{"n_kv_head": 1, "vocab_size": 1024, "norm": "rmsnorm", "parallel_block": false, "init_std_qkv": 0.0579, "init_std_o": 0.0, "init_std_up": 0.0579, "init_std_down": 0.0, "lr_head": 0.00924, "schedule": "wsd", "doc_mask": false}
Each number is 128 + 32 x the weight over its row's rms, rounded and kept within 0 to 255. Layers, rows and columns count from 0. Numbers have three digits each. The size before them is the row's rms in percent of the matrix's.

# layer 12 MLP up, 512x128, rms 0.322, rows 8-44, columns 0-127
090:117132195166213088079153123158117140120104163113103140084068096158166127124150119136156139175115168161124153196112069100137160128027138155138153087111156163141091158134148103066120122121084154140136194087105128160137108095116119139129136066146153115133138132108184126110159102082159090129131153089140086141126095167150125112167132179218132118151150092114188086091166103116113116133107
110:171090107191148145140099119121138130081157122055115162139101071133048135134085091170161154131157114131107115146128195145114115147126132172083137110104147165132189062171139099171139196125097136111112128112112139156129129107141157171167058128154157102130139175093116175037117127199110128115099060094175158132124165157097168105091135160127098144176163121136086128146116112162132158095136
096:145112084123148098140103186109129115141174148154112101219122180117152090070214153182119092133162136149097120130126096127116145107177127137106097143089130073127112147155096078142113158162138150101129103144104164142132111146145111074190139171118176081128116098144132206110158106111104154079166168071143114157139160131138109154157134135173122176110117125186081102137071175159154115049087
101:100110104216077082148097145160140127093152138116168105112144142107137080123126155125115165148112139136130142107148126161095117134092135163162069174175155143187123099125137078159133122174147114112114093173139094057079183092088096053132125166102098206128116208122081106122138120146136067143164111120092128123163087082105102185128136148120090131070136122124117128138177104107182147172083
092:173107186120143112116140112118098130074133082157126067129154112170161108141159107145154169135119095101138099139181167146133101170151044135130146155128128091091135094137121142163123161090115162117150126048156174149103120156107141229137131092086067143087125132148143129112173141132133092116187207128142135181105114190144125131157110148137125161179165070187169122176080170139146110157145
103:145179147127158081143048143148070095148154151118127143140144099135089137111173149152159114098136147138194110165130143184149121119153091180151110124072133141149156171176115171114163108133123118117201123103138163160140180148125154138106115125138165075121157161084139152092131072101088141168119116151150092093086125084062195147104111122045144107163132116181194113087159149105074132113183
103:139090135128173177098131160114095099122095165103060146128134099124124164176123124168145173173039156089144129126166096170084130113106081128143078127108196176105156128103151112099049163196081129177124145089082120121117133089145125118185117176134173150150186136140163140085108105118159175127146125145079142117132143130087086130130083131145110118100178132135121062119144127146092104060175
098:096147148184091191206142128140073077081104129108089085073118118141111154108129097106100127129140138148101116115135147161187140087145111107080168185120205132128157184073134131118183157104153196156127156146131180084096133092140103111076102101108134094111130114120094099147152091138118070162165101202123094141135104062080131121159165170100133152122110101122108168152116112084133133082151
099:115140148078132116141080118095065124153104133093125174160108169113180116143100063166172140094139078115122130104040139135171170152110120095136134111099131147102176132114142121149148086066084109137150106113130135157167162105092098158084124133081142104120105108070179139096145067080048113124167122092081119164126100141151128166123119088114121092092123144092150135111156067155032089094154
096:098138194137178095138141163081159096137048115147161037099143127117151124156131143117103100096063129111141131145157137121120120157147093117174133081150131096086100153178127163093106152067113108159103171124181150136154119181108084165080118127124148099126100165127184086111140108087143127174103133168086108109174201099161107113097090082083206109101167091110171092118115107155137131106141
101:152108086114172179138117148142109102103104113138120105134125069074141090089120113156049146152087141162133091155117101135146077138124127094127181154127161096100144142121145159072198143088158137185192049151105150095165192193120136146149167144151120144111115086192123158114179164109144081154126110109118166138164132119100133103105153144162187136091163182135109156140110210097160159122131
098:129131161170098113141147124100095138197119100090163143127150190079138090105155154184136124134117160191072172222128080115091130122175127047164162111118060083132164175123119143125124166085137117107076117096154141114121164117093105125088119054167101057111105130143111077078112144123161132117144149127131128130114172112164111089144127148120147141193114092099173135107169110136139122069100
106:134101128193035145075143141170079158107156162144080149148073126158154075119108076137089127174125161066098159161116076100202097087135147141114156108190130124091166090123100093112113141128121138087127198133125157118088113145200091153097107127133123176148134151123070144127140109126103136143145132133119139140139176114198171164093091108140112114143089179145117166096158129125149151093063
098:138118099157218149142146088062180132135091115178117085130129126129127166147123109177156123133166177137194058125116128132124120123134090116088136120081147125120088101084174177144163148124180116139083056073197118192139117146118115161161150130206156083148140108147127125143149079105144130119093143096168088139197077163098124148170157123112126130044153133123151101111130115114143110141159
106:162145171143142157196156130075089159134156115106202135128118106141148087163099104145153128162093086132129109129116082128131133123152157108127127052151121150140095117104138140153128152126182097219171108105113114191199153139133214097139177085119112148134160109141021117104082136152164166087149149127112154102155108094118098154167105126065128158145130108125111099100139102100171091133070
114:080091150149101195169116145136152183100100162107122102152132103137129073131153121108166130146148123083076164205123167114103129146137137070112090146098117116088149090124159176142116110161074154144122129121179116145105145109109187095141129129082052132167159075194175150097157147101123128179100159120106145070098108141105132112128182108083142187151122157116134193086094066133095190119141
105:200154153146081179097195099113121167121104200083071176100159090141090150128137105144140129123127142110120141091142175116135088234148118146103177152192087166096112114087104160163173150133126109115121132128130144146143179133152147154128095158165083098132127146159117115133115095145094127084132124074071161092163133192125137125121151164115155060073073114099179144132132163170110132097114
092:089181152093148105122186122168093136178113117171193158148154184104129186176106093139112151144134121137109094100129126129129121063157160141213138136118146111129160137163132110179141154156092138179155117185087144076169130163110141133086152136141169105152130151143094166164142080139119144122123107138132090154118161121112090157164186039120086123084105143121125117139135133167058065175200
099:080047119134170106192084121129126150092095137095125146103144205145099174062137170138127113157130085191127124114112138143136124144098129156155146133123168184154115105136150182186114126148127112105087164107125114085155118197078155103145109124196166165052111131080136149129143200126144136154200121112140207145139130075121103107109176088097135101144090116122138097097136170122152100118131
097:090095176097126098164111118160144108121096074172148153099138159096150111108131169161131078154159163126114152099137153111172071164078121115110147131153135172159057129119148133090136117116171164149131141177151126120114134096081143103198131180121097148139180143173188106092061115206103085146153112117153093115124124203149120176082099089162082149183190115134117101111118105148146060112118
097:134134072161169120122136116149130115151084139132146112135162088102113075138124131139149112154119112090121168185112084178163129090089157085113127086179135088161163124114153084134134159140094163123111157140177131135118122179177177111137124079177136115159168149121180084086095096116069162112096119104140170079153113129153134158091182138151025175126138095137171168135193086113035145145121
094:124149118076137161113128129089123188125130189055096141120135159132082163182135118148098151127120099145130118077095120116121204109095122090172107067132077115163205101142111108144085067057093147122132105111148123139157109124127174107146188105124160118059162152127102120144178103160165120099051085185134119180090088091099163131095163108108126170096129170146120130135118173104155149149132
109:121148099089087130185143158123136101085090129141120194155123237110130095115102185075087155117142123166081123157116082169095139122129110057138152098106141159161116113145099133105100146169169120095194158161130169113128084130080090172110085156037167143111107107116190116114102110088163112097116189168147153104164090154125122144116079160142114162149136133110106155149114156104187127145137
099:124160097123133111174123082139193176138133125104132177133192137122143092114087112154179058127168213198187121129118097096088123159183125137119142120092080112144102140160142156149146127126150163130188098119103140176115181083065068113119105159161157152104143131110151144171068123132151105082133126131097144141107190142132152127129105094162143101175137142151108154146165132211148174118071
105:144150145153132107076196075132224093075174093088131098130106174097102120084115164142176170115146146109163120112124084106140152120102128064088134110203122105107151138168100172101077131108145124092179109165131166080148165124114165059087121127166138116130149131156137139133158121101180204153122224105100127105155119100145107144157062123171160138122126147156144131134148127175118146134133
106:103130093156106133134125138111176143138170128128108162086118135149210135128132135115158096144133127123133118160141147095162102124142102125159096121192178106165145115134166173183102177141196141141104139149187118116213114138136111108155200124107127095160175107136217061113095126159156140103075147107124136186185097098153155102119107165132157131132075109142145148148171053105106111184198
102:107135124153134135103104116138163148124081099130039119084073144094134093131120149161098129108095101147064108135114151147154146143106067117180134127175143127134093150157058149191098150167062109135181119078089167147081120102176117123105136165138160176095131159145100137103125101122108122154095127168060115113177132147102062132119116089050108107157125139168169100181125141135192143059144
090:100121090134115148137072121088100055142095135109127115169155121090157116165126086167119102137128096126163085158144146091140133123153127206121136178174096124146141150114142088126122141151150207077133137104173192043092101156178156138115123144127102147140149169167119137104135157131117157134121116134131116174108089064121048108057157187128130078145088067113081142158061088111134103153142
096:075121120177133136106134060118105116109173171186149153141059128089165157125111071138170133072115129165154179070165150119113130110148141096129144173148114103110132112170129111113108164112124154137124093081092165123146147181156120155086116077122130126134114156160184087111163181167107179151123070137083123086067139142084100131060147104144113138111123091162059052165147069092140117142140
101:135157151074139193112130161081088092118157142204134124101102070134089118118179135202176108099135077125171149164118173108140142095120112052211078167104123149159133138115118113076132115160175136157115148170156131117132124097149086124149135161104150122133165092104172139145133086122093072132180149156096092120116165149163087119138148120115135068152058106146153156119119176084131164107072
092:195158090140107190136177070143107105095149167129142132104122144119108116091125127165172073125157114052111150126097114128153099133096105143156126094097125153114090174182148146104150122140181194166141147069116116153150072174150162111126092113101131156134133104071147118163132093188105094150104164073077127099107113153120220150110130093113071162156120065130168076180136134119131138169108
098:125137157107115118133042120112114105083123102083130113155149128138127116128133177150108017099160165125107127132158143117132149125061193125139104147158193200157130140084125131159169168132094155119127139155118129172145177125188168129136087106105172125086108144161130158090129134119121086084142190105129165142129162134103103214092143088148165194113103122115111098110114108192188114081131
103:119108128104190126139133127096150106100167153102182130097107141099238166105140128135133106040136054134102152131100194134150135126124098107223124122099096142161085134111214078135128165111115157176149089103137138106113107094095163139118132082159135076146183146146128124188139111138161167123145116173109090119145161136092076115110137131145183141156137127128174121116160134133112143152050
107:137142136114096188153122180122102073128152104124104068160112119162065137099106228156065126113103163143092095133100079121117106064149132107134123150107111141137128086102100142114117079094076085103147175119178127112181102113094142135084145097140150144137096140155156103113120166176135102124125199058141149147115087098172095106107129199148152150090167141128127160198149154143172170092099
092:183081116091145145130108167099148139147084092148079099140125118144123146144148137157196102099183127161121148130111092105085139163099172127086102090113123199119169175119103160124168142139120148174148103079129104122124176144098144208139139043150179129107136137112103158078172181104111098141082136135167180110101116119178176085118054138114164162123178146150195127098111133127109075093127
093:122119114074117113182092087090125130111174238151166202108099097170141146118103104152092155129092076117090158113160137119138106163106115147143221178127102051144136087126071133169105147116151117153094148149180174105118135125084109109132121125147073084119113141141119171171173112086126182099124165146141164133107101078106112112149067071114125130105107144162163089124132126106159166146113
098:103083132127162138142116121178124149135128143077125091112185128149150096106104091145109164155122083121149089138128142110130103118130170077134149138148165110147040160126089120144112126105085128116114190123124143117143096164112136076053175118084201141151130095098098129127097165100120159137115091124094069061106121084211138130103146175102175124166128236149110086166154176129098083100132
# layer 12 MLP down (transposed), 512x128, rms 0.154, rows 8-43, columns 0-127
093:123120089111093135141112112043101117081172138128144119107085157105113180091147117122112073121152045081106053117162095126129120156133127184145090124173152100121188127135109057139168171200136121141143144137127158146147172154095097134177136047080138152134118152162117105120093134149069172117156131122092114089102149132090125111105128069127201095156179114179132099127143125146174124156160
098:142160129141123162152106133125150114121141055174136121154124057141157156065151105142145151111156073141111091178156084184134177122145113120138122067145141134118148111121098120167093146131193139099097116108143126103110152129133114100152104125160162099149081154213100139107121109136145148149153189144133152139165165101177149169107137163140119133130000105093170109137135132133133129137123
103:114132128133117141116121142098072136124091169131155128126130064123083155107130089109199148157172113095137124181120144158094136124101169127181174119060158195124126123098177159059092129110127129087110156144157141135131125094123119121139124071103044159073133169152169111150138112161143133104165109182089183134032144131185113120157110121061147183148120099158100090128165137093145181139155
098:164176118112116128185141170103144094153101139107111107066113150141077131130093045137113119144097126107149114119094019162153094157127112174099123133089193156069156099152120129121092129175105125144110096080119099127134085090144164081129163084151098136106176131168140136130105083150130086174215097118138168119086118110108163161127142079064149185095122115135068105152122113108132088111137
099:073136176101151125106101125117098115146132164120181134084073145129159114060140142147129144136077117130155150137117144111112179160075146182074165144164154140166106168111171107102146072156111118113117134117116096186077138078136159143185124161156126104163139107143121115069151130148175124094126055171189204147114055127054151145172126135168112167087150138094108114079100146134099172146107
100:086101115098109118075134157086170145146134143119085085122107127135114130086114115105101125111117137104118131137118125065128100161100162161145165122155137123076094209135094143108114095183130126188134163109125163072114159050094102115144166075076086141119100095082143181190121122135118145137168125133101099132130104134122146196118082172075145145117255158103094165117168096112129148094154
108:095134124149150146132095104053149120073127146125118153106061172128162096072156086133121115077087086171097122108139158077156081140195157116139144108163147175137144142112096079115132150177160091098088141137068066118132076124099141115162090143087126126199115174133105142156140055182100146102078113138162161079109160135151115107143169118143094110152139170094056100098153126131130110094078
099:206150125175151121146132135065130128128136128161057150151153111140060123136166143177143124098124134152102135204127096121126195093139140079081088138158128112164076119102103092176087138146196142135143112104104146091158196134167187043099114152142135124096104114130097126098148063140074104162150169136166163127112139138072110142129112085120090130117122091077127096103063119107145159149112
099:148151082119164142147088127131107131044164112102128136107125145147115077154182113153155145150141107087092116093165135085144165136071137119126173126124136122113125115152166108183121122159083130062082098198141102107110140168145104136138073129135127070144143110115154169068186132092152113106196113148219120108087149162150145109170095095106125113134100132134105081064151094098075217114115
100:088138116125108149084155080063089114123133105110133154104040177138077123162117152150148095105173120154102128174122141148129110120112126120079100118175113163122149091148149051110088107145133105122071194147150174128089108170085094109094153073090193144105134129108062152153093173136102121117148111160130142205171119122073085096105081111107159105158091084094103135079173116154115138120097
106:142066128153077146141149162140142192156168095102137110067126171181106198119116092129132097131131137119091174130154086147160077130113141154133088139136167103053131092148147094118118056113057146093146191075092164138096140144129126107140124088105126102155125103127126104140082127198115081080141151146132159150081140109109210146135128149118119142108129152129153178096068140145186140129205
096:093177166060125146104142124141155128135142119063154100161088086176106131095132098156165142117144109137118159068143127096107101113146111118105117125148088186140113063150122108129140129197074142216097124098114128107175116111179175109075216100057120113118171127079174101128129087137143114101080099109153100095153122104104103150087161085095142076116112116113145138166196097133165151144148
107:148114107108062140163186143100118188175087124138109118099111129140090158098126153175162121128138088081135143162135124122095170139124086172193110124126169092101173107161126135104132182085119139118144173177168142145164178151175119109130173129189128088159140109093071121110143100131108093122130202153067120189158105146150168140114182158123131112096110166115137167198181171105115153117203
098:161100071114096113101137084163067154111096107134087155151132094109149191091153135125146101117179113144134132151166148099051113124126131158179117083149183146110095101140102127084153180118123102136088133128066138123126168187162106119088142162132153124134086102118121078138118107141182169159124122078131147144135136141101103088040138154103078131167020131088118073136149128127144184135064
110:172127091133127161137121123216160125130116118166115164132144118119088100150079179084122119142172126072135138182109161153145090166143121105086141149145131183177131056162159142137116205097122107163112089131161159141175087096160211119116126108163102143143129095110062169140123190144147160172160165153097130083145083119175119141142143158096100134121087090130107083123165050154134092163134
109:161115129163083138163159109187163117079102149131161113112118169149155179140201136145158148095186145098132144129162111086128166074141126111129155121114160134112091118098142102111063132117127140115090146178148146113168084092151107148171162122056136082043103153047113130057121136089168162165077127114098106149109111125067125176127140067173085134078125084167092130131134107158127124164125
105:097114117100097120099151119157104114146128126173144119109148107102098061163164027178159191093144123130184135123101092075148157067137130180116123096164120091121068141106107093105084131079112122133138116116129105119097118139102118151160169108099107164115217191126049077100129180113158122176157125090081139116117143150136095159130137108151104094122057103096146096089155160132116165131086
085:176069124098115109131105181081141109127126056094113204106131124171128104088132155138146114161155133170084072126102139109131193123099143088063106152097146121093102133167077112080118136141125112100126124065124163126095167105086100153202144164143081161079145141168090127097165189110112083154109125149136226107187165129142155116135106092151164177117144128118139127134136117143177137118077
099:131116151095138094162144130104155159124143143155140118212133057167043102080131114118094146096085141193130142109150159163102091191135171185110126086137153141145115115175136161104134157131127125166123109104182115076063169122162133136146195167135123129146078147146145099128148121153104133150095164111096096088121142155192101104063125171089188129122153129101078094128186142077175153125102
096:102142148124062149115090113063140135115125139135156088098057116154175139121155152148143147158125112064125160158121137125106139208122174116109127118151132156077140135148176098109123148128095055136108126155128168129114100054047143149078163159110158106126134112133117142106129135137104103085052125097204160136131137132064128115093175086130107140139050124076160094195154101173130145105088
096:095069042106090118097101163138124156193105159141103145127195118144162142108106141079165137115117137179152128080161166137140108130093152159076081087064107141141189079144116160125065083124135165094134130078105070125165078112093098073123159156105151176116126156087132117187170143120137115146119151091053122122131115176112142156102170119139142133129139150162080130150105105059159145107136
096:081089141134116105155151122050108102165115117128101170193101164159099121142144090116129122139084200105137109073166124111121165123097140106100172121153115067147116138109168163175194102158132088092165151122149128134096179154079135088118155153090115055167105177087177128163121054103143162113155096146124109159108092135126068184140147111157121156084132117110148152110107153078207137147154
105:113120165185177173095156155062117181133133167142186145011168117153107179109134092078196067166086125095229124167148101120154119089151119152139134122091115116119127084167123092100126103164132129132145152090118136138151092113101096079168122092080143165146126074132123156133114183112159117094138125106116074133133167138052135158135137098138112112105105168092128150114143121125137106124122
096:153123143165097132167156117118158110146135144093098136133141141080145104135164130120128090118094132143071124194168064121120148138073123038117114091138096198113113138081161134148119214162120103152133114092162103115126150076119146105061098130173113153120096134118219172058184168114179160199114128147122135179141084162147090162128131114094115120158096129106125081093152155114162161133140
105:100119124110179112072137118174165127041096074072165100105109120192079144136140168114112051144157075123100147160130161114180147121187131177139149095110107093126106093130142143102108075082121177108099152178099163124083167133159147119163072117099109123082147128169136179110100090132135131096209142109125086178140115099149142086116133078078135121118118118130159119114114146107148197167127
108:170144078096162106223165135138149146133182165134156091172105069096161162132138147137180072061114125115106110104146103135112063167095109109153157134096121146157111131123113181164103174165143170085127120126110078096106156170146144156142085110096138163183143181150186110180190167159097137102122146118123152145130139065155149117135122145180167130140082144125143130202130065114109103144128
103:103111139051072156112190125110166117146158136088120143161100109109177242109132150119144113105174139190117154078157096105172111147131151071110106121140122145117109124069131090092168171098137124130186107047102080125128144085087158150142191117075115153089139135078061123141134110097142131067115049102137117116104151091128132111149126150125099157133134108122113122168136143103150128181153
099:176126157139122118159130111150171120058134130144120162127131142154114107133094153112165141119149118132126141220129131108149194127136154124062152120133143103140117124157104145146048135159102055107118055156117118111136127072111141105098162116174195147120155102171170058090165175128185117163109166105143158139144129116179194119169123091163118134137071133050113097193142100081100152143112
096:144118110130126166145157167137093114119134136172148177138123089160088136122109158134146104112122203114204106123125130100098110101096139193120106135082140059187099147129178137198147093143132133109158116098179138184151130115124132086159158167141136099136127113123146170135131145066150114128147142163139168108154117164140158191101172085158143146140237149127214195120097153150149063138113
099:089115131108090067182129113127110108140060129157129163049152120048099115117144139140157107091128117127055131013147162152083149069179118141096117142105106132171118130136077109115102146144136175146131106124168133151121134048067095091067174096119141111141120122140118109112169120157100082149125097115127159112158106106089125151120101111142129173104145160118107180152141172163073137156178
096:102094079124127135133177099109094149090120165107141168130126131076161137168159082151131159103135068091180112154172136183122178113122143169114157110097141190100161086069112076222068067170166127124087146094175080160151139096138133121145114119076145150111130141107089138123113145103123103161153117173117114117070134084115112169090130078158156150193142134122202085140148113128136085116129
096:116121122138132114161147092108172080107078169109114145091118091147103123132134171130153158128198124157111148159179094166135180135135121099106147130103133137071138137164126099175028135084142119073139101146154145190115108110060137112109166133148159124141165132153110115068194181115170154157082181123123150135177147123106150200152104138120146102134023161121111107112141073129121188130106
098:167171185103084152123126042131203071112179113198128176060136074137151123124092098109088153114133111140146120088105083109160126086098126138116138097172149145085107105132145143162128138141122127172106136162124128105125125101110163098112150219161164109201156157140087091156179164170150090137133123110109151090148140142106074089091114132114126087144159171090148181155129098063111142135123
106:121180120146143069102122138162179066131156160191104137213126124130198132150114098101108143097138090101129095099190139162092090144132101151096150131102150116104106161161148155105114196136188191128185086089119151068087140067161100179124083124102126101120114136162118112161125134064127145156116169142126134200145138130101127102133116165111152135110080090115117164177102107118205143115137
090:125190142131140048089149072133131115063110156125166124144090143143064177148177149149168108089139103089094158126134117100101108135136076121072104200202138137067132104089142123133109155131133150124121177188106113204112078070098137127194139147126168122113112112144148077073094119145084114094069139131168133152113137120099128146098163116191153133112162153128080093143137126103115174132136
094:089165109095125183144184119159169132110125171097078129116140092118211068151158154124136107098108148119110157130177160151202117182164159187120141079147188140118151137121131105121097150141155109129173088098101090119121149105179162100020111149069124168133145138100129128149097148130164091133131101090062093096115127159171096086140122135108122108132080129081073147124172138101162128093101
# layer 12 MLP gate, 512x128, rms 0.302, rows 9-44, columns 0-127
101:184158135197118148082193190105182144096141076113133164211136117133129144119128123173134139102168144132162065134129127121119127105173157151111163099101185180127133122117115124172171095089119163095147168110135078075213087128088125158160122136169161147151111148155094103113152128137153107147141089154204126137151107144128182128102166126119146188156107092206118143146140136125193094117127
106:134126120130135191119104143107097163138108103119147125112131085150150190150101159062136120169127149151106097158061072135128169120102165156124152164119139179121110092103184145134141150175116115138098123187189109148133105167102141086098168102056142141132179110167146125157140104115127126084144148185084154168079095144184111146162091154182178197116222117192127115104109117150089098127127
097:098128159116115067081098126134164129061133133169165158122115160147139045053151202101124180149079094133144140155131150110112142132107150115134150116122099156160124065132120049130104145195082127131145126080121094094146163145152084135142187182176111093091107141119106119148101146078111081134127133131116090084131055153148122129136145101178156204079161126138104156130149070146103161122125
106:125055123120161127093115114098139133117176140076117107071164141135111134144202138105168192142156116081164133177121141098107140083103114128171161126161100114107157097131098212166134130091129085140181182092118169120125143109164140163158168109157150079167147148181132125033111140064127128144096085132117165120086115124119179185147103136159113144108144168146160098180088151127165069155128
105:172154161127139212086139121152105178154138119102133132137145121101065114145112093125168163155150100127124166159115217117093165063134183085104125099158096097088189067161150142155114150093156031077150139093116148095154200103106120167122116112153152147091124127135111109111096153134132164164139144140133140149140138105149078090155141114145057181077150121116164164118153095165103121112083
101:093197115111114107089124088145110128114103151112109173111129093121122126130120158074164042099122166113101110111125069177119126111109136190081146142136145121129072106128067139156134079126149117092141113224104079100091116119184236123112126135117105139140097204152142124151080141128086127140109139167114172152121068142109166126142157134154141176117143124072140129208097079116118147131122
103:136123160103132178156138083147125128160164116113143129087162102128106102130164129098133128089195113130130094218127104069151159102149161138097117137193088144132092155100104106124157103126082133158159136077153173135050138158113161178167089183138131086044143099077107135110133168138128196138143107100100084095122101182116089139088164120137112118105117164076109146123150169201100077117096
092:136116102122170109152116169130134110190139130192143108082110099120135140152123173108078103160196126155178184080144170168162097122067129142109179089136149142129111088113100069173175049122131195155162179105166108070144153141068103146163176100124157083148088154114146100115144117110082164113158119095129107080179131145103126112163109078129147121082183091126122132099164137093145118113097
099:159107140123141096145146122097139175147096125177126072112148134112082184094113188104101146099071141186074132064155152098158084134163135138123161139137106117121158126073153149152161131111117128162109096141098066137109135073109124074171136112182179190104099073167127210120142127155141153117112115146003106096124136120133101146159124140128137135106149153149154152166151121167156109053139
103:107110182173102077087142102091172091134103112074135158143110090149125178102158103079114154142078148162153181087092135145163163137129149136109171122183153182162097096129061166151157133140126136109097106127080138135183168098161158125142159150155092122093099160128118147119190152170086144212165131151190193150132089135121122117148108114129136134137175121154176184125142145117081076115063
100:108101057166134134151117158126129122078149183184091178111168154144148131129135179090108161118136127138148086074116109123176068131108112098110081115141110122108142121133114074137117124133168133078154098151110198143084113081079116173120079102110151081188124086115052119127130153136118159125136185133112158195100162115159167099171055187142096193105125143156175090139157107107115146129091
105:148152086173131126098166149077161118147164127116109085085117109097132106128197121100164182121115195161190140103174143155111156135147167137151162149165060116078115085133090105132103114103216171136098108142128121182140179154092157156141138126150184064163120100161145111079062127169066146110143108150126110100092133158108129088159154158129126158153158081179084124124088122092149133151173
101:039145137106151166155129162128155216067147094090165146092063108106149130109131136110139101136123099109116152106103139111148105193121184081130147125143066106114097103117138148125122106139154081131128157084126113130069101136140080182192018173109090133061159128102077106087153153125144087128106135110084079190141117145176119107140104133127151109108135123119110153081137175113121116106142
107:144129071111139219146126145089107121146147139139138100141116155155143138145116122135077156123113136111127133098136136084177106122132102091175123139124107124093136142142131081171166111106159133158102118143056130090100118142096103133138134141046159197124120123172188117096092102092101154155098110043114066164063147133149113083113151123206099098105143168119105190167086117112181197118194
107:193106093109195103091146146095095063190142121141140163110099125083145121168181130157101112155109118114096059098152102098103134126084164124154173126145150094124093111060153104132147092106153109067196142121160153165128111125151116133136183174140112169102109143131127119132149166129086105116160168151144114131129155141184086123068134161164158065228122081112134067169152114118147153157115
104:141163159166127130149158131123170056172128200112175117156122088102112127082104097119081138113125162096162133146151145154112127091140091186118160104106083200071122130074167138086145138138141150097134186074134181142134094121138117168164131130088136157121190116170133124142141142142078151157103114067120108154168197111134150102159099142112127136092133103082135098133167116041149209179102
088:143109139133103123152175128113137149183094130142110146136132120134123185117144139141210138199200084128106130087116112116122138144111122117126146136122108114155098080102057156123146174075156143082134128074179157140110084050170133127132104122112157152131119149130087129132143175116083084149129141148078189145184076123136179173180119124175184202155103141056166108114084121165133074134135
097:129174202117158111052100090135129147131098135129094120177117107126211152142143132155121176107099120080140061089103125133104158173136112119130135170106148134118138123119103075127080113117159121132158137155074135063150073108129122134132163114053088172100138098089128121166129079214108170136110178123099149153109093151124119042095130185080115142122125089104116156196115118089149133092149
095:127135095124183210143078095114138101089125173125139164054139162087172197093151180122115104102085107194153079109124122061078120130098109084182113090118099125139081180138141090114137109095137128126140086116138152124178125114098150105174142181162132156114132111174152126186118110124040095155145064171130142125136149110170132106119146137110157089142109086104115110104102090092181105110138
097:097121152145124136065087175096090165151056067142082104127133189122152129129129127118132150185133088144088107182116117195156103079109118188188135162124138141146118159142142136168079134133097113093127159154113146074114157145139109126144093157105105188160178157184105140083052140126104187105129149156115137125170185129166142094137134114115121088145193086117141139116183061128111087149090
098:134142157114150161153104092130118096051127145122099159087178159166102112075154006147108178131109117121090096136147117121161105077127096125116165117166147093133192179127071132162101084092175177078139087150138188099094103094105096131149091119151102153099151148078146141128121170120126137125155148132122184156123106113125158099127103110101137139145177118144137106150094143106218186108180
108:115117087182182131140140138106077145081148167168182140090133124179080206156149177108117140108063146102170125112127126100176053082157099136146168184141149135108184143120113110114132147158121142139170141072123149127206118110102080106163136154135170165203116113069079142130081142101160073134145145132120114126143122182091169145121123085192109125098119160140144144140179119136157120163157
103:112171096124154170121173125081161137163136122135149137125116134118135118117121132181122147119146118142150108210111086138111142173163162131137075172157167071136169093086149126105123088151108218123114171202128125097031152116181107139175109158134106178076169101153093162185155117099132098129141127166135085140147075150153122140112201114165139126115127093171123144134103177204152134147103
105:148119136184130129131147099104081132153151115108177203139109166078179150110078033122146109063118141156146131141153099129180075158138171070114134152115055140158154118153143133112159129094182131137093120103088133115109099159109115116204157162113132157195079147103128131084123127137146143143082121121170172131139150157115177143100127070098081074071141147132068180103164095135134124119106
104:139078132161157108113142038158151136091141194096104156135162109166172099169125123096127120139102130186181147130120102155102107125175171113081103117172182139114166101156069046124120130067123118111163150191115140108127121113104183111097133143188086086087119173125143100099108125116103146108139108066153101065119080124170146130036122177116120154070134125110152139147131145124144165131111
098:155163178168143160149110058100095080128108133065090120189076073126127149089188166164149091123138085110140154161107158083121162094129131152131131073114149121144124178144201097096123118106098120135158131116107107082090122178148137080181115167140122138131057151107111106099150164106110148217095159114146109062128112135111172150185124144132116165107170114111161127076114130134144203111138
095:091095179144041084155130078127073102100171104094102151108159098192121117122120146103117151067155100131077130149176111083114135168201137136103153117107119082099123117095167143140195139180173103054174145116127164155099057151185090132112139140140166079143102142169157169094126134137156143180145131043109160115120139138118159123105118095092133129139127122134142152153145159127082157081124
098:089138141132127144181102129147123126094159176127181118181131146154110144110156058117175094099184161150126138138083093073067218155137140099113070110129170158111179076126143102102144182108125117169139114079071073179104124153106144087154098125104171130135092096152079063129124122106143074121124148132143140163105128124152129069143123086120125132106132120204170124085158127124075155079157
099:066160085078109175145151061166100061100111114208113148082155164120121142113098130152153128103191161132110137156158186157125105188162119081128110126149079168138134144108108126080162068134137089181120152115158108136135101165112142150161097097093125090112140118105109133136123135109129163104170085134160121109113167104209090051130104145107088143149140127122077128123168171147174158201107
091:113118176147042123109132126145121124105106101162123156116089154106136095203143073041103110168089103143122135114082173093159158149211146183119147168170131113140188103108156112171107115150094140127083113176191151089098165156151101126118089163106128098049176188142104130119158139125113154140116136122120097155101141136103103094107122121208142113111153123148127102136102125143059181150154
097:113125089149106105045159114090169097083151102108127153165188131101099146122147148136169106153144117167152087091144101138147174140084138169136162162109122164125094189094088113173119079109160105137088133187170141145172138126108103165114115156088115128117056093131108126110094188150176156158053159153146131157146115184137155147172156144057129142090103085088152162132102129120170086058152
098:159119115159147188165137118086162115122131165146108138136158103116163155050166176142158128147149080137106082158081170159105101160159153161129084172043145099142138120142095194174106087079111140140153102103093175110079103099122148073193093130089167159165136106083125123141106163183137119179137113136111159155169128126078113147072099128098113130137111163174058120072157133089140135116106
108:146161139190153148142167078063124112096130154096090194047101198094123111162162125152110127123124075115083091159113132119137182085103072128155145162099112089135156076129118099109116078125099078122097138134103101152085105106058113132112161153133127160102090071123064160127114144173132117118187056131138106136069128156116155119094155094158157109128141058088103128120101078103124138110132
097:114141184108115145136117146115195124150128067147142125153106117084145178170137094164089153195129124133130093158148156111109054101162156168133142140117140166081164102102080150092138090120159104127138151212117157136136144101131133137106097117114109128103087108148172147131077180156100051182174190180084136103113149139108119114099123087157126117179135186168155081142076087095177161144181
094:074091128141074157110208156180108074074108117140134162158142175075160168131153120099110124144132120161101075114170163174122184104101129148105100118134186135101062113180102106170145108129095160131174154086165100121125123108117133071172132151132152139094104125075162122147152118147162056062113139147094133162208139147079101122108083116160134071135131103052117141133118138115111098138141
095:133053118158115164159141195193142054063164134156150098115129104145122118125150095170094108111099107137144113110078141157078143151158168137152111183136204146180155129097086099131170127098145183168087117095154078149149173096147050127190097080157100124133163111126125103106136146170139086173084169123143080153136141128131080125132064148089148115105156135136121150168153105119083122131107